config = dict(
    num_hidden_layers=10,
    hidden_size=576,
    num_attention_heads=9,
    intermediate_size=2304,
    norm_place='pre',
    init='uniform',
    init_std_qkv=0.0336,
    init_std_o=0.0336,
    learning_rate=0.000526,
    weight_decay=0.21,
    warmup_steps=277,
    max_seq_len=384,
)
Each number is 200 + 20 x the weight over the matrix's rms, rounded and kept within 0 to 999. Layers, rows and columns count from 0.

# layer 6 attention output (transposed), 576x576, rms 0.0328, rows 458-506, columns 216-287
178,213,208,228,187,174,179,200,192,194,183,191,246,228,211,168,195,193,209,189,194,192,165,186,228,208,218,201,209,193,217,175,177,236,175,198,194,207,204,191,225,191,205,195,171,186,209,228,195,211,211,227,201,190,175,193,198,202,221,227,182,228,174,184,219,209,182,193,228,207,205,174
203,240,223,242,211,225,218,240,165,232,167,207,202,157,224,198,184,216,200,183,209,187,190,183,172,191,244,237,237,202,235,178,200,236,144,206,178,219,205,211,194,221,207,247,206,199,204,206,191,223,198,206,183,187,187,218,162,211,208,180,215,179,240,210,162,210,176,212,215,219,161,192
198,173,188,212,208,208,200,235,201,205,228,239,175,208,176,196,157,196,206,177,205,210,169,245,197,197,205,231,196,168,203,171,207,248,178,169,176,175,220,220,218,181,233,207,205,191,177,207,206,207,200,207,194,178,198,199,190,209,155,220,228,200,204,209,197,186,197,237,232,217,214,222
244,197,190,204,231,204,185,234,185,245,244,175,203,225,231,233,231,242,183,196,220,232,244,164,187,245,161,219,170,212,210,237,165,193,233,212,199,227,196,211,213,185,185,224,218,215,149,198,207,232,195,192,216,224,170,206,190,204,223,203,190,184,208,169,177,185,204,179,207,187,184,214
188,231,177,179,207,186,176,239,177,169,216,189,214,225,220,171,205,178,181,230,170,196,199,206,175,196,193,199,223,217,189,194,236,215,232,188,215,233,259,186,223,228,195,174,183,177,210,241,172,232,193,216,211,196,216,212,185,195,167,191,202,215,204,188,190,180,202,201,164,219,197,209
184,219,173,210,209,219,222,189,191,255,208,206,155,215,203,211,205,209,209,186,201,151,206,227,210,204,207,202,225,168,200,182,203,209,171,180,221,163,222,182,228,181,216,206,204,209,221,210,199,172,167,168,211,178,206,193,200,211,195,174,238,187,186,206,236,160,144,191,187,202,230,222
216,181,206,183,221,228,214,194,176,217,187,188,217,199,235,197,202,221,228,201,225,231,184,220,204,179,208,187,195,196,201,181,180,209,190,184,209,224,229,203,191,211,214,195,181,216,183,185,175,159,218,199,187,216,168,220,219,215,208,170,195,196,208,204,192,198,180,208,208,190,228,178
261,159,182,196,213,247,224,165,191,184,251,212,210,136,202,178,170,187,236,214,208,169,185,186,201,201,182,224,217,198,194,172,180,190,163,200,181,214,214,185,219,177,204,221,185,207,208,200,244,210,213,216,223,172,189,228,202,178,198,239,185,160,194,228,173,190,184,195,216,206,221,207
239,191,178,185,222,199,179,165,157,238,224,219,148,195,228,162,185,216,191,205,212,173,182,218,197,207,206,190,209,208,183,188,200,166,142,214,191,169,217,193,225,198,221,199,195,151,199,146,181,196,173,225,201,208,226,201,219,178,212,192,209,237,208,189,170,205,184,227,195,211,221,186
208,208,183,234,245,223,237,178,214,225,215,180,186,196,236,207,224,203,208,229,188,194,215,202,230,201,213,190,180,203,171,203,253,206,167,231,176,167,237,228,226,192,197,219,189,196,194,251,145,160,209,191,187,194,207,221,228,211,198,255,206,196,230,229,229,205,176,194,193,176,193,198
186,221,192,185,217,186,230,186,190,200,220,146,188,197,229,206,239,203,188,199,159,201,227,178,185,214,236,229,187,223,223,192,192,169,212,231,199,229,226,216,171,229,216,210,217,187,181,200,205,234,174,197,205,222,210,126,172,194,234,180,184,188,215,201,196,193,230,186,240,202,211,198
153,198,176,207,219,204,227,174,201,204,174,173,188,169,249,198,188,214,226,224,197,179,166,204,193,188,214,210,222,161,184,190,226,218,194,190,209,220,215,231,181,222,202,197,179,174,139,207,222,198,168,200,201,144,178,165,180,184,175,227,201,189,210,220,179,211,177,180,230,235,232,179
198,264,200,201,200,208,205,218,190,187,219,201,240,174,192,168,237,232,222,206,207,172,205,187,160,177,202,203,234,212,152,220,218,186,192,190,234,187,203,167,201,223,224,194,189,212,268,173,174,164,224,200,169,229,243,194,205,189,234,139,196,234,222,188,193,219,190,206,234,208,221,191
197,188,195,209,146,235,243,200,221,179,151,223,190,220,218,201,204,244,188,251,197,187,209,169,205,160,197,216,193,203,189,201,200,182,239,203,240,219,211,211,183,184,188,168,156,151,183,156,199,198,202,218,169,200,199,181,209,164,237,212,227,203,193,196,226,183,202,192,229,190,220,217
222,210,191,183,203,142,222,199,186,162,201,197,217,197,178,197,248,190,188,187,191,215,158,188,209,217,177,166,228,208,197,216,143,197,213,180,205,194,247,155,245,176,182,207,200,224,173,176,221,197,180,223,205,212,202,225,204,219,185,200,173,160,185,174,220,202,168,167,198,165,221,230
230,193,219,212,208,176,205,213,180,192,210,189,186,265,208,194,188,164,174,215,181,207,202,211,221,200,192,203,211,226,146,239,231,220,216,222,243,159,223,173,190,216,179,216,216,208,189,168,183,189,197,244,226,217,194,237,181,190,202,203,182,214,222,175,194,199,241,196,163,192,218,197
184,141,207,176,166,216,162,207,182,215,198,197,171,185,208,205,190,198,215,212,220,206,217,232,152,191,214,231,176,220,186,208,182,174,186,195,190,173,191,202,196,216,134,161,168,192,151,202,175,189,140,218,175,200,173,203,207,203,185,159,203,183,200,204,230,207,173,222,195,218,214,209
161,262,168,194,178,146,188,197,253,212,206,190,219,190,170,199,184,197,220,223,184,176,246,208,174,190,234,169,191,234,201,212,211,227,240,190,197,195,161,214,228,172,186,191,201,194,186,202,201,179,217,239,196,213,214,206,197,224,196,216,222,176,187,188,197,216,234,186,233,160,203,200
214,182,167,172,266,259,193,189,199,169,174,199,212,210,197,213,191,221,170,223,221,191,202,174,200,198,206,192,194,244,218,218,216,174,196,180,217,246,183,243,201,222,241,192,222,206,208,258,220,173,182,223,187,201,196,180,164,197,209,183,158,183,180,239,202,162,171,194,165,200,221,194
182,181,187,184,212,214,217,208,194,168,192,162,221,213,205,189,182,158,253,200,188,163,194,215,201,187,244,158,199,202,216,182,203,196,199,203,185,181,187,211,210,208,207,218,217,202,182,223,209,206,227,200,206,199,205,162,163,201,175,187,179,197,210,210,194,185,211,201,196,194,183,185
211,171,203,228,175,194,190,189,166,176,248,205,218,190,184,168,215,188,182,185,161,203,257,218,186,219,185,176,202,224,159,172,156,222,245,199,179,231,221,236,235,153,198,191,203,212,220,236,222,215,185,184,207,167,160,194,153,235,184,214,231,184,192,201,239,179,172,213,212,179,162,228
231,198,205,178,161,227,207,215,193,201,211,192,186,217,166,177,229,203,190,192,239,210,165,204,183,190,204,182,176,179,219,192,197,180,177,205,177,196,220,196,221,257,207,228,232,178,284,211,196,199,215,177,191,235,205,195,214,169,203,186,203,156,199,244,232,164,175,171,184,181,219,187
162,225,175,249,190,226,214,198,229,198,160,226,189,227,192,205,247,190,223,192,201,199,240,191,197,161,218,172,221,220,219,223,197,165,209,241,184,173,206,196,222,177,181,203,231,198,180,243,203,206,181,201,130,192,180,239,204,164,181,186,195,164,193,208,193,206,158,179,184,189,205,171
195,181,227,234,191,177,170,199,174,184,217,198,177,202,215,240,217,225,210,157,205,174,208,178,183,227,216,201,213,218,226,193,218,228,178,155,209,209,196,228,189,190,185,217,223,203,158,142,201,231,202,231,201,215,209,214,209,207,231,218,211,186,207,205,227,195,209,217,205,214,211,188
210,218,160,203,222,200,206,181,186,181,227,188,179,181,246,225,204,173,206,184,185,180,204,194,218,192,252,180,203,198,219,213,190,238,215,160,204,169,209,177,162,169,200,198,175,251,168,189,214,224,225,206,213,165,196,195,236,159,174,217,215,171,234,243,212,192,190,205,156,213,198,228
179,221,228,187,217,211,172,196,239,164,187,234,245,227,234,170,217,207,210,205,225,207,215,209,188,168,187,190,181,196,208,163,183,187,202,243,177,234,183,132,234,162,204,228,232,181,141,211,199,206,207,247,224,204,232,214,203,221,153,196,178,233,226,187,173,188,198,214,231,183,227,168
173,235,173,233,222,189,247,161,180,188,179,218,191,194,194,173,198,204,185,218,216,190,181,229,227,137,195,201,178,231,206,200,184,252,205,175,240,226,190,187,165,167,232,193,188,212,230,205,212,179,156,227,204,159,203,166,186,196,203,212,185,169,180,227,203,204,201,211,224,217,211,171
217,177,232,171,196,210,165,218,238,161,230,185,219,198,210,255,180,215,251,179,209,221,213,192,190,203,167,206,179,216,174,245,189,239,191,214,188,201,242,253,188,209,194,228,169,227,216,230,219,182,147,208,178,211,193,198,193,224,203,218,218,171,208,224,193,228,193,171,202,208,189,206
179,187,165,217,226,201,203,234,157,222,207,198,213,216,193,161,212,181,166,190,183,204,227,247,226,186,198,156,222,189,226,154,217,251,223,210,191,190,174,167,190,236,192,202,193,208,200,238,225,190,166,209,184,162,218,242,217,249,179,225,160,157,213,214,193,146,196,166,209,202,169,186
194,240,161,253,171,178,208,168,150,234,186,223,199,183,213,213,184,236,220,217,202,193,176,207,183,199,200,198,198,214,154,175,202,190,188,259,214,188,173,159,184,196,197,180,192,201,190,209,197,216,234,196,232,221,226,211,178,182,186,208,195,202,179,208,218,197,217,206,227,150,210,191
213,160,206,236,213,191,139,238,200,191,163,235,241,268,231,161,245,209,189,188,167,207,218,148,170,234,214,221,199,209,222,196,168,182,200,262,175,194,203,228,173,212,183,185,249,186,189,199,246,178,213,210,183,213,218,211,155,181,202,216,196,174,173,158,167,208,225,176,208,170,152,213
168,207,233,190,174,224,215,188,234,223,219,189,215,185,207,216,209,176,212,228,188,196,199,143,206,167,165,185,196,168,173,164,214,203,164,205,236,220,253,198,199,207,208,173,218,170,217,214,221,225,158,211,202,197,183,198,174,165,210,210,147,192,184,213,171,166,172,231,175,225,173,192
215,208,192,173,167,179,199,193,195,225,234,199,199,168,229,210,182,203,164,154,224,201,191,203,142,218,242,203,207,200,249,198,191,188,205,256,234,213,214,173,221,181,235,242,185,207,254,207,225,235,188,187,264,192,221,215,159,229,166,214,213,205,180,212,241,178,212,209,193,234,202,191
207,184,219,222,199,196,233,171,195,182,166,179,173,208,187,196,195,217,192,225,144,217,216,228,205,197,222,200,230,225,204,193,202,202,203,239,183,189,201,179,224,220,190,169,221,186,168,210,246,203,189,212,184,176,187,213,229,189,165,162,206,224,215,243,147,194,206,221,172,224,187,168
191,182,192,202,211,173,157,233,248,183,187,207,225,204,155,244,202,235,211,213,161,213,241,169,205,231,195,161,195,210,200,214,188,222,241,228,200,242,196,193,224,243,189,205,168,181,226,240,153,177,157,185,195,191,167,220,216,235,188,234,193,188,217,234,206,187,213,212,211,212,234,185
195,213,212,218,209,218,250,190,191,204,218,213,168,202,225,183,227,210,175,171,204,183,221,206,191,180,231,207,220,159,194,230,201,244,197,182,173,200,185,176,199,187,194,200,189,182,168,218,223,199,177,157,168,222,190,199,233,198,204,200,187,170,183,196,209,204,188,163,170,221,199,218
230,169,184,199,216,184,208,224,214,208,232,193,204,209,200,194,188,222,217,226,217,216,215,201,186,238,215,204,189,188,156,209,174,192,185,177,203,230,237,229,183,187,203,214,209,154,173,228,266,193,206,134,200,206,234,219,223,190,232,178,206,197,226,207,188,208,203,210,195,169,188,202
193,227,213,215,229,220,196,177,170,234,212,181,221,204,214,214,212,248,186,218,176,164,186,269,205,195,174,185,175,186,171,205,171,196,198,240,212,203,199,223,220,191,187,185,193,205,206,210,216,235,132,193,198,174,228,215,202,193,186,194,217,193,204,202,214,124,152,193,218,195,228,220
199,202,200,229,228,158,183,192,172,189,194,176,147,200,234,241,180,159,210,200,245,205,206,192,209,220,242,189,217,216,218,238,190,165,152,159,210,243,186,199,171,185,188,177,225,178,182,195,229,162,237,196,194,227,236,176,173,209,180,170,214,191,161,162,194,169,184,211,243,239,154,130
204,207,203,203,194,179,183,209,181,182,195,195,230,187,194,230,238,201,217,193,180,224,208,180,242,205,186,215,221,214,204,207,175,172,206,193,212,145,216,137,186,178,211,198,205,200,229,165,229,180,171,225,226,210,207,164,203,192,194,185,193,210,193,175,182,174,203,184,184,170,197,214
194,175,229,191,200,213,237,200,185,185,218,188,176,225,175,183,192,233,211,165,219,189,223,196,186,225,214,205,220,177,185,196,176,182,219,206,172,219,188,190,196,238,160,224,185,230,193,219,196,206,163,182,164,185,198,197,175,181,172,177,209,163,213,213,206,170,166,199,210,265,217,211
225,217,202,216,196,211,212,209,210,173,196,182,249,176,195,195,207,218,220,186,233,228,192,187,218,168,182,192,210,192,214,190,198,205,192,176,185,207,215,191,185,200,189,222,205,205,182,180,208,198,175,205,236,150,180,198,176,195,173,221,163,204,195,188,205,198,167,242,156,166,201,195
200,173,220,197,229,217,192,164,207,207,162,189,176,203,187,181,214,132,195,194,212,165,221,189,187,188,173,228,200,221,211,193,177,220,208,221,189,223,194,190,184,172,196,233,196,218,157,202,195,214,195,175,149,205,220,224,238,219,210,165,201,199,172,176,161,224,209,176,213,223,218,216
183,216,194,226,200,206,202,209,220,231,192,198,230,166,218,163,222,169,194,185,197,197,233,197,239,168,170,148,205,171,183,190,175,196,174,189,201,218,229,174,224,176,213,232,216,170,245,159,194,238,227,224,218,190,219,189,186,228,221,206,180,195,208,196,205,223,243,182,196,192,174,199
152,222,199,194,198,209,231,225,237,215,193,209,210,196,222,174,194,199,221,180,176,182,173,184,198,201,221,182,190,193,224,173,141,195,199,210,224,220,220,201,193,160,186,188,243,218,168,204,142,200,210,201,240,193,201,183,194,221,185,200,202,257,264,222,198,241,165,197,197,247,228,179
175,176,182,191,200,149,188,234,241,188,204,176,206,231,198,188,151,209,222,226,169,229,218,186,175,215,211,180,212,256,182,219,211,216,190,238,185,245,199,227,212,202,185,175,182,222,242,199,239,171,257,233,213,191,219,173,187,235,174,201,184,225,204,168,173,181,207,183,224,206,197,171
193,224,201,174,218,182,218,203,221,213,212,227,231,146,219,211,171,211,168,184,208,217,191,177,153,238,201,201,204,165,231,196,190,210,189,242,218,176,178,246,206,232,227,220,166,201,247,194,239,211,172,160,169,252,217,217,201,213,216,218,204,205,194,154,177,238,202,214,215,187,228,189
188,221,184,183,186,194,208,181,204,179,166,203,203,217,211,184,199,217,155,179,212,189,195,223,194,178,199,212,217,191,205,217,199,155,175,221,172,181,187,199,234,239,196,250,206,242,231,173,198,229,213,186,176,161,210,177,185,203,214,199,176,205,200,214,237,169,214,215,189,222,221,200
190,181,183,161,229,245,210,219,183,206,185,175,209,168,197,174,245,230,192,185,211,194,223,223,199,181,191,191,188,185,230,205,209,186,201,203,198,213,242,214,200,178,241,202,181,173,168,218,194,197,194,208,193,195,174,210,218,183,184,202,180,240,212,210,172,227,196,204,207,205,210,259
# layer 6 attention value, 576x576, rms 0.0323, rows 459-506, columns 216-287
186,180,202,180,214,222,220,199,175,215,189,207,213,166,204,197,210,225,233,189,177,202,185,184,198,180,159,185,206,176,164,219,240,213,203,221,200,220,169,218,183,217,204,185,195,212,186,236,174,203,212,249,247,165,227,195,174,229,199,180,206,194,199,182,172,205,212,190,240,200,189,229
157,206,193,157,223,209,233,207,188,178,214,211,244,205,253,198,176,193,173,204,213,198,216,204,210,159,209,212,225,200,212,170,208,187,198,219,215,164,214,205,238,213,228,235,213,181,222,217,218,212,183,175,182,224,153,198,212,195,185,202,208,188,188,196,172,184,187,198,189,155,162,180
205,210,238,198,221,166,190,174,216,168,193,197,199,182,211,195,141,183,197,215,203,216,201,198,187,223,217,196,201,201,187,211,175,213,204,215,212,166,204,237,225,221,194,173,231,206,207,156,202,186,186,212,158,217,191,214,203,210,232,243,180,207,195,222,177,196,196,184,197,194,219,195
217,200,189,144,192,175,221,192,177,174,194,176,249,202,169,199,181,203,188,199,195,245,190,193,206,221,185,187,222,211,199,183,221,172,213,181,218,220,211,202,193,198,201,181,183,186,208,184,237,235,197,238,193,206,174,224,169,223,194,203,185,194,215,171,188,177,180,188,205,206,179,209
169,214,181,207,180,209,200,173,221,178,178,207,234,184,196,219,207,177,230,189,213,213,216,194,221,207,231,216,196,219,197,174,185,166,180,216,223,220,205,174,218,169,183,185,191,176,230,201,207,170,220,170,167,195,162,143,244,185,158,224,188,185,193,214,163,184,201,199,251,190,210,200
248,219,226,184,206,195,159,191,180,192,228,182,193,221,231,196,180,180,171,164,225,156,197,199,224,195,209,190,224,206,217,196,241,236,223,189,218,240,206,217,221,164,187,211,229,212,215,180,220,183,177,189,194,184,188,224,227,203,170,179,217,168,190,205,194,214,219,220,175,203,188,193
167,241,205,208,205,192,220,171,227,184,177,237,207,197,204,178,243,214,234,206,167,202,222,166,185,210,189,201,154,197,191,188,190,142,185,216,202,206,211,225,172,235,204,199,174,214,218,199,199,200,166,157,254,199,210,189,203,167,205,174,202,204,209,236,198,213,218,189,167,201,221,164
176,210,200,216,188,250,210,173,208,237,208,199,179,166,207,197,168,215,196,220,209,208,227,221,207,241,185,189,210,198,184,246,171,241,199,207,238,176,207,184,142,206,210,183,150,196,192,196,199,160,163,223,188,181,198,200,193,202,202,234,150,241,217,203,224,185,225,156,204,184,241,209
203,206,218,164,168,205,162,184,210,172,205,214,227,169,184,196,208,214,186,230,229,215,239,215,202,234,243,182,190,173,189,222,215,218,201,231,190,191,249,205,190,197,199,183,202,206,212,177,217,182,207,132,209,190,219,207,257,176,208,193,179,238,174,182,187,209,228,218,211,189,148,191
219,174,219,168,128,219,184,196,210,186,200,219,221,180,195,204,192,191,199,206,212,208,207,202,207,212,181,198,173,174,219,198,204,184,222,170,160,169,206,197,178,200,201,144,243,205,173,239,230,184,232,216,217,229,227,163,150,205,220,209,181,179,216,223,246,195,168,241,236,205,197,170
207,218,218,230,176,205,216,180,199,197,193,220,196,198,207,214,238,215,223,182,219,214,214,209,177,208,206,196,216,193,230,207,145,205,173,200,191,226,150,214,196,231,204,210,202,188,182,170,185,173,222,192,160,188,185,217,204,224,212,158,205,156,245,211,218,170,192,209,186,204,197,202
187,205,179,200,155,186,194,194,226,203,196,199,191,228,166,190,253,209,190,203,186,213,195,177,216,235,206,167,228,157,188,198,208,166,195,231,253,186,198,235,177,193,196,222,230,178,197,212,190,202,208,249,190,176,251,244,182,225,204,172,184,189,238,188,201,226,173,173,194,192,185,164
233,213,174,219,251,242,178,196,212,180,210,215,222,187,153,219,204,204,172,210,198,222,190,200,247,196,233,215,236,173,201,232,211,207,214,189,192,225,184,199,214,198,199,239,235,200,203,216,196,218,196,214,189,222,167,216,191,203,173,192,200,227,201,208,218,191,252,167,202,199,225,189
230,179,243,213,216,202,214,151,193,178,191,239,231,195,181,167,212,239,173,200,203,183,197,192,148,181,212,187,174,158,198,205,201,166,222,194,194,183,209,188,216,208,164,211,161,221,215,196,218,210,235,178,205,204,232,196,238,217,210,204,181,208,218,214,228,203,230,206,238,178,178,202
224,220,219,202,176,183,194,212,224,196,183,168,176,209,201,192,187,202,216,176,222,194,170,212,196,212,192,207,184,236,236,195,205,202,233,181,178,195,181,165,238,222,233,163,191,211,173,179,204,187,224,174,173,195,185,177,186,215,238,156,190,154,184,185,194,223,194,209,200,237,216,208
165,168,215,175,214,201,203,189,151,240,238,190,228,170,180,195,223,194,173,190,178,164,225,211,213,171,173,209,203,198,171,188,183,230,189,229,196,180,230,199,206,224,203,160,205,213,174,221,205,226,204,207,181,173,188,215,225,205,242,207,191,193,211,166,200,222,174,193,169,183,235,214
170,196,172,215,243,162,225,204,206,222,212,212,148,192,177,206,205,159,189,213,175,198,205,237,233,210,199,213,155,217,253,213,219,234,205,168,146,195,189,221,136,203,190,215,219,191,179,175,196,216,188,195,212,205,200,180,204,184,182,175,192,231,192,222,234,207,159,205,219,208,222,219
235,181,196,219,181,175,212,168,153,190,178,206,183,237,195,209,166,189,209,260,196,191,175,232,194,225,168,210,207,221,168,207,185,179,204,170,247,202,182,179,181,249,224,180,218,198,204,226,233,172,174,158,203,189,183,186,158,183,183,199,179,155,187,185,190,189,179,207,205,183,200,231
192,190,208,202,213,228,214,226,197,216,193,203,217,214,164,212,199,185,205,197,219,189,170,232,218,190,214,222,198,214,191,161,191,156,194,199,180,186,234,184,206,182,213,215,177,181,208,222,179,177,208,201,233,205,216,206,220,204,214,177,170,169,257,212,164,187,156,220,168,155,225,177
186,177,194,183,242,199,177,191,181,208,182,207,219,223,245,219,222,181,229,240,200,222,195,191,201,220,185,247,160,189,237,207,206,175,181,213,237,222,171,203,228,199,182,224,166,212,227,191,218,186,203,158,206,244,211,173,231,195,216,203,195,175,171,221,190,212,195,211,203,197,212,204
164,189,180,194,204,225,222,248,179,143,223,193,177,173,164,205,214,246,224,199,236,202,179,231,179,181,179,205,194,194,213,186,171,194,216,208,196,190,235,151,198,207,204,198,240,186,227,248,199,198,193,214,194,176,192,223,162,223,215,146,164,193,259,199,185,215,174,174,188,217,248,188
191,213,228,216,233,218,147,226,174,232,184,198,235,187,218,197,187,206,173,193,191,184,207,200,244,187,214,229,193,244,211,207,226,215,227,201,175,175,225,208,171,204,242,170,212,200,189,216,173,208,180,170,197,178,230,209,200,176,227,202,206,210,232,221,203,224,196,196,200,197,196,163
232,212,174,188,183,167,195,261,169,177,201,204,222,202,183,178,177,208,155,210,215,192,232,200,213,208,179,211,213,180,177,219,231,174,210,209,212,178,186,192,212,179,186,181,179,196,188,245,194,226,164,210,211,207,212,190,204,207,215,190,191,217,211,177,155,233,201,190,166,190,141,210
190,202,226,219,227,228,239,193,238,225,196,217,176,185,200,196,210,201,237,223,208,226,226,206,191,175,215,244,202,188,197,184,208,179,188,213,210,200,146,175,218,166,190,175,214,217,199,165,223,148,144,208,198,203,213,149,198,191,189,242,183,214,210,203,178,233,187,209,192,193,210,169
182,191,172,206,217,174,218,182,168,177,192,198,241,209,163,187,235,193,155,219,203,147,235,189,196,192,192,216,184,214,191,169,184,217,199,190,204,198,202,168,230,158,165,193,207,215,190,190,186,192,217,193,202,224,214,203,203,213,222,222,176,199,182,182,221,238,176,230,214,165,191,182
185,227,207,208,223,191,209,171,208,238,183,215,180,201,207,203,210,216,134,225,217,235,157,174,155,190,196,189,218,181,186,174,202,221,193,230,205,199,229,179,201,185,226,192,225,216,200,198,196,151,196,222,188,168,182,239,184,202,152,198,245,209,195,206,209,150,198,169,203,215,217,222
197,186,224,210,238,178,170,252,190,165,218,167,170,221,244,199,179,177,214,198,185,201,180,192,157,181,226,229,194,167,211,201,175,224,195,210,235,207,206,180,205,189,169,207,156,215,199,174,163,192,218,186,172,234,170,164,244,193,194,223,175,178,213,196,194,186,193,195,226,198,177,193
183,187,198,176,192,173,189,235,205,194,209,245,194,206,214,225,262,200,176,204,222,168,232,237,251,218,189,172,237,242,205,206,244,213,247,236,188,205,205,186,184,201,212,165,170,193,201,201,215,213,199,236,167,180,213,221,211,187,152,237,164,210,188,222,209,222,175,142,233,160,211,166
185,174,213,174,199,149,200,212,249,175,216,195,216,211,176,211,210,181,235,228,191,211,198,187,187,201,226,154,187,243,189,241,204,186,197,177,246,178,198,214,160,200,233,244,183,189,207,219,190,240,234,217,215,216,171,217,194,180,186,200,193,163,185,179,189,165,186,165,207,174,175,194
249,179,186,213,213,228,185,218,168,173,197,148,214,209,277,203,173,202,210,215,190,204,218,209,206,206,239,185,156,230,182,214,201,207,183,199,232,175,197,231,207,215,209,178,228,216,212,204,199,138,211,148,186,202,198,196,222,213,248,205,202,215,207,225,202,208,216,187,202,238,173,211
230,197,221,204,185,172,213,193,216,145,187,198,204,187,190,200,176,207,180,191,240,175,189,171,215,210,190,163,203,208,148,185,185,178,197,232,188,192,235,216,180,245,245,186,193,170,192,217,196,243,220,186,219,173,221,170,237,214,189,181,196,219,167,210,196,159,161,229,207,205,172,181
194,227,178,184,170,148,222,205,210,197,194,224,188,227,229,204,203,213,212,234,195,237,220,188,198,194,224,216,192,219,236,212,232,220,192,181,203,183,208,211,196,198,197,184,203,212,193,175,191,226,207,191,214,218,212,188,200,226,157,217,186,197,208,192,139,218,181,203,218,233,190,178
138,217,186,197,209,202,177,220,226,178,192,151,181,204,160,200,224,215,232,178,224,186,227,210,207,214,201,198,194,211,180,196,204,205,183,190,193,211,207,207,206,185,203,191,193,185,193,178,209,201,178,216,215,208,134,178,218,226,208,174,168,162,222,172,217,204,193,188,205,157,170,186
197,210,197,198,193,194,181,225,183,212,181,219,226,203,230,191,232,222,212,224,205,217,204,168,194,221,199,187,206,212,202,185,219,178,215,203,224,203,174,160,181,205,198,211,189,183,216,209,206,191,219,218,198,174,210,155,215,228,199,201,208,189,240,198,170,230,175,170,212,232,194,176
170,190,185,164,207,181,194,158,189,211,200,209,205,183,213,216,249,220,185,200,193,206,226,182,188,214,141,250,186,158,225,224,207,189,187,236,180,216,173,194,210,236,192,183,182,200,205,184,208,181,160,215,171,169,240,171,188,193,203,191,203,159,240,191,246,232,194,203,141,164,222,163
195,243,209,187,207,166,212,181,201,183,207,195,214,241,244,200,188,184,252,202,204,173,226,173,216,218,219,208,230,155,179,216,195,187,231,224,167,208,192,217,203,210,235,208,207,184,210,206,193,214,195,187,171,225,225,175,182,185,165,193,186,202,181,219,189,186,204,207,181,202,189,150
214,265,202,193,178,202,207,163,179,142,173,217,189,204,153,206,256,213,241,198,248,190,190,234,157,212,221,196,179,176,208,210,253,189,217,156,201,190,143,193,230,188,174,216,161,212,212,197,211,217,199,229,177,196,234,199,218,176,198,219,183,208,163,224,206,196,178,188,209,248,170,199
215,213,211,240,182,219,159,235,205,169,204,190,210,194,194,219,216,213,225,227,207,242,188,206,218,200,207,180,210,209,197,203,184,204,164,214,218,218,190,223,215,142,225,240,214,205,216,204,137,193,123,206,216,216,152,221,186,219,232,219,156,231,217,213,244,203,173,184,187,177,152,216
202,170,148,197,175,207,194,244,245,167,190,223,200,218,210,214,176,224,189,202,180,220,183,179,186,196,197,201,185,152,185,199,220,175,186,218,163,220,217,187,199,173,210,150,227,204,205,196,151,230,203,192,207,212,248,234,161,205,206,158,202,233,195,220,171,193,205,224,230,222,201,168
227,181,257,189,199,172,215,178,216,207,205,161,215,207,211,208,215,201,212,176,177,190,172,178,211,178,208,187,229,191,234,158,205,203,216,221,204,181,167,208,218,216,225,197,207,218,191,200,202,198,213,232,161,216,192,172,196,214,215,238,201,167,173,217,188,206,145,251,201,198,168,180
233,168,205,185,157,213,201,175,188,157,219,163,207,231,241,197,197,223,222,178,231,213,184,200,209,215,216,195,188,155,192,148,218,194,205,181,206,188,195,208,184,171,236,169,156,222,205,209,168,190,206,179,188,211,156,222,226,210,235,160,216,207,162,219,177,137,196,243,226,157,204,182
173,218,186,219,195,173,179,184,234,232,183,213,189,181,190,185,215,222,190,219,231,187,212,189,173,224,220,185,201,211,170,179,193,195,186,188,199,202,244,191,215,179,175,228,230,194,192,191,171,188,207,231,198,214,166,217,237,203,236,181,211,222,221,174,194,220,221,211,166,202,247,183
167,217,226,170,223,255,195,194,224,164,204,201,194,216,188,239,171,209,187,252,229,219,215,229,209,198,185,197,210,179,156,149,192,205,201,217,213,183,195,171,171,211,186,177,193,191,204,191,127,202,233,214,160,191,196,218,240,196,202,207,172,218,209,206,196,207,218,217,204,179,183,261
193,229,198,157,215,239,204,218,196,164,198,217,213,187,212,210,214,209,242,165,218,216,199,179,221,198,233,194,222,182,210,173,206,213,163,259,159,195,198,156,189,203,167,162,214,206,191,202,203,185,215,201,206,184,216,199,224,210,205,169,203,191,173,199,178,156,194,179,235,191,205,129
238,177,236,208,205,171,201,215,181,198,184,248,186,210,232,205,200,233,209,208,204,199,162,214,180,230,235,189,196,185,211,192,187,186,221,195,215,224,197,228,181,231,179,228,180,214,189,233,183,178,218,176,191,213,233,201,191,219,245,215,185,207,146,149,214,167,183,192,241,186,197,241
196,199,180,173,213,184,181,190,205,178,154,200,191,195,198,191,211,204,181,202,181,244,212,203,186,199,184,213,189,192,240,181,205,232,213,207,199,179,199,220,208,186,238,209,207,182,219,214,225,197,193,215,188,193,213,230,217,187,184,215,208,194,220,215,241,194,146,189,145,166,176,181
227,175,209,167,217,240,235,189,188,233,183,193,211,187,191,206,198,206,212,203,240,175,211,204,172,199,244,203,190,170,205,200,186,171,216,165,185,166,221,161,170,197,173,193,194,178,203,245,181,178,181,187,227,196,218,168,195,206,166,222,199,218,237,177,208,220,182,177,174,190,202,190
193,202,244,183,203,227,173,191,202,210,171,218,225,214,178,202,180,218,190,164,180,191,212,216,210,189,196,180,184,203,194,204,217,195,217,169,243,205,237,182,166,226,167,234,212,168,203,184,171,242,198,188,205,193,210,159,198,162,205,221,186,177,203,170,234,223,233,217,224,190,209,212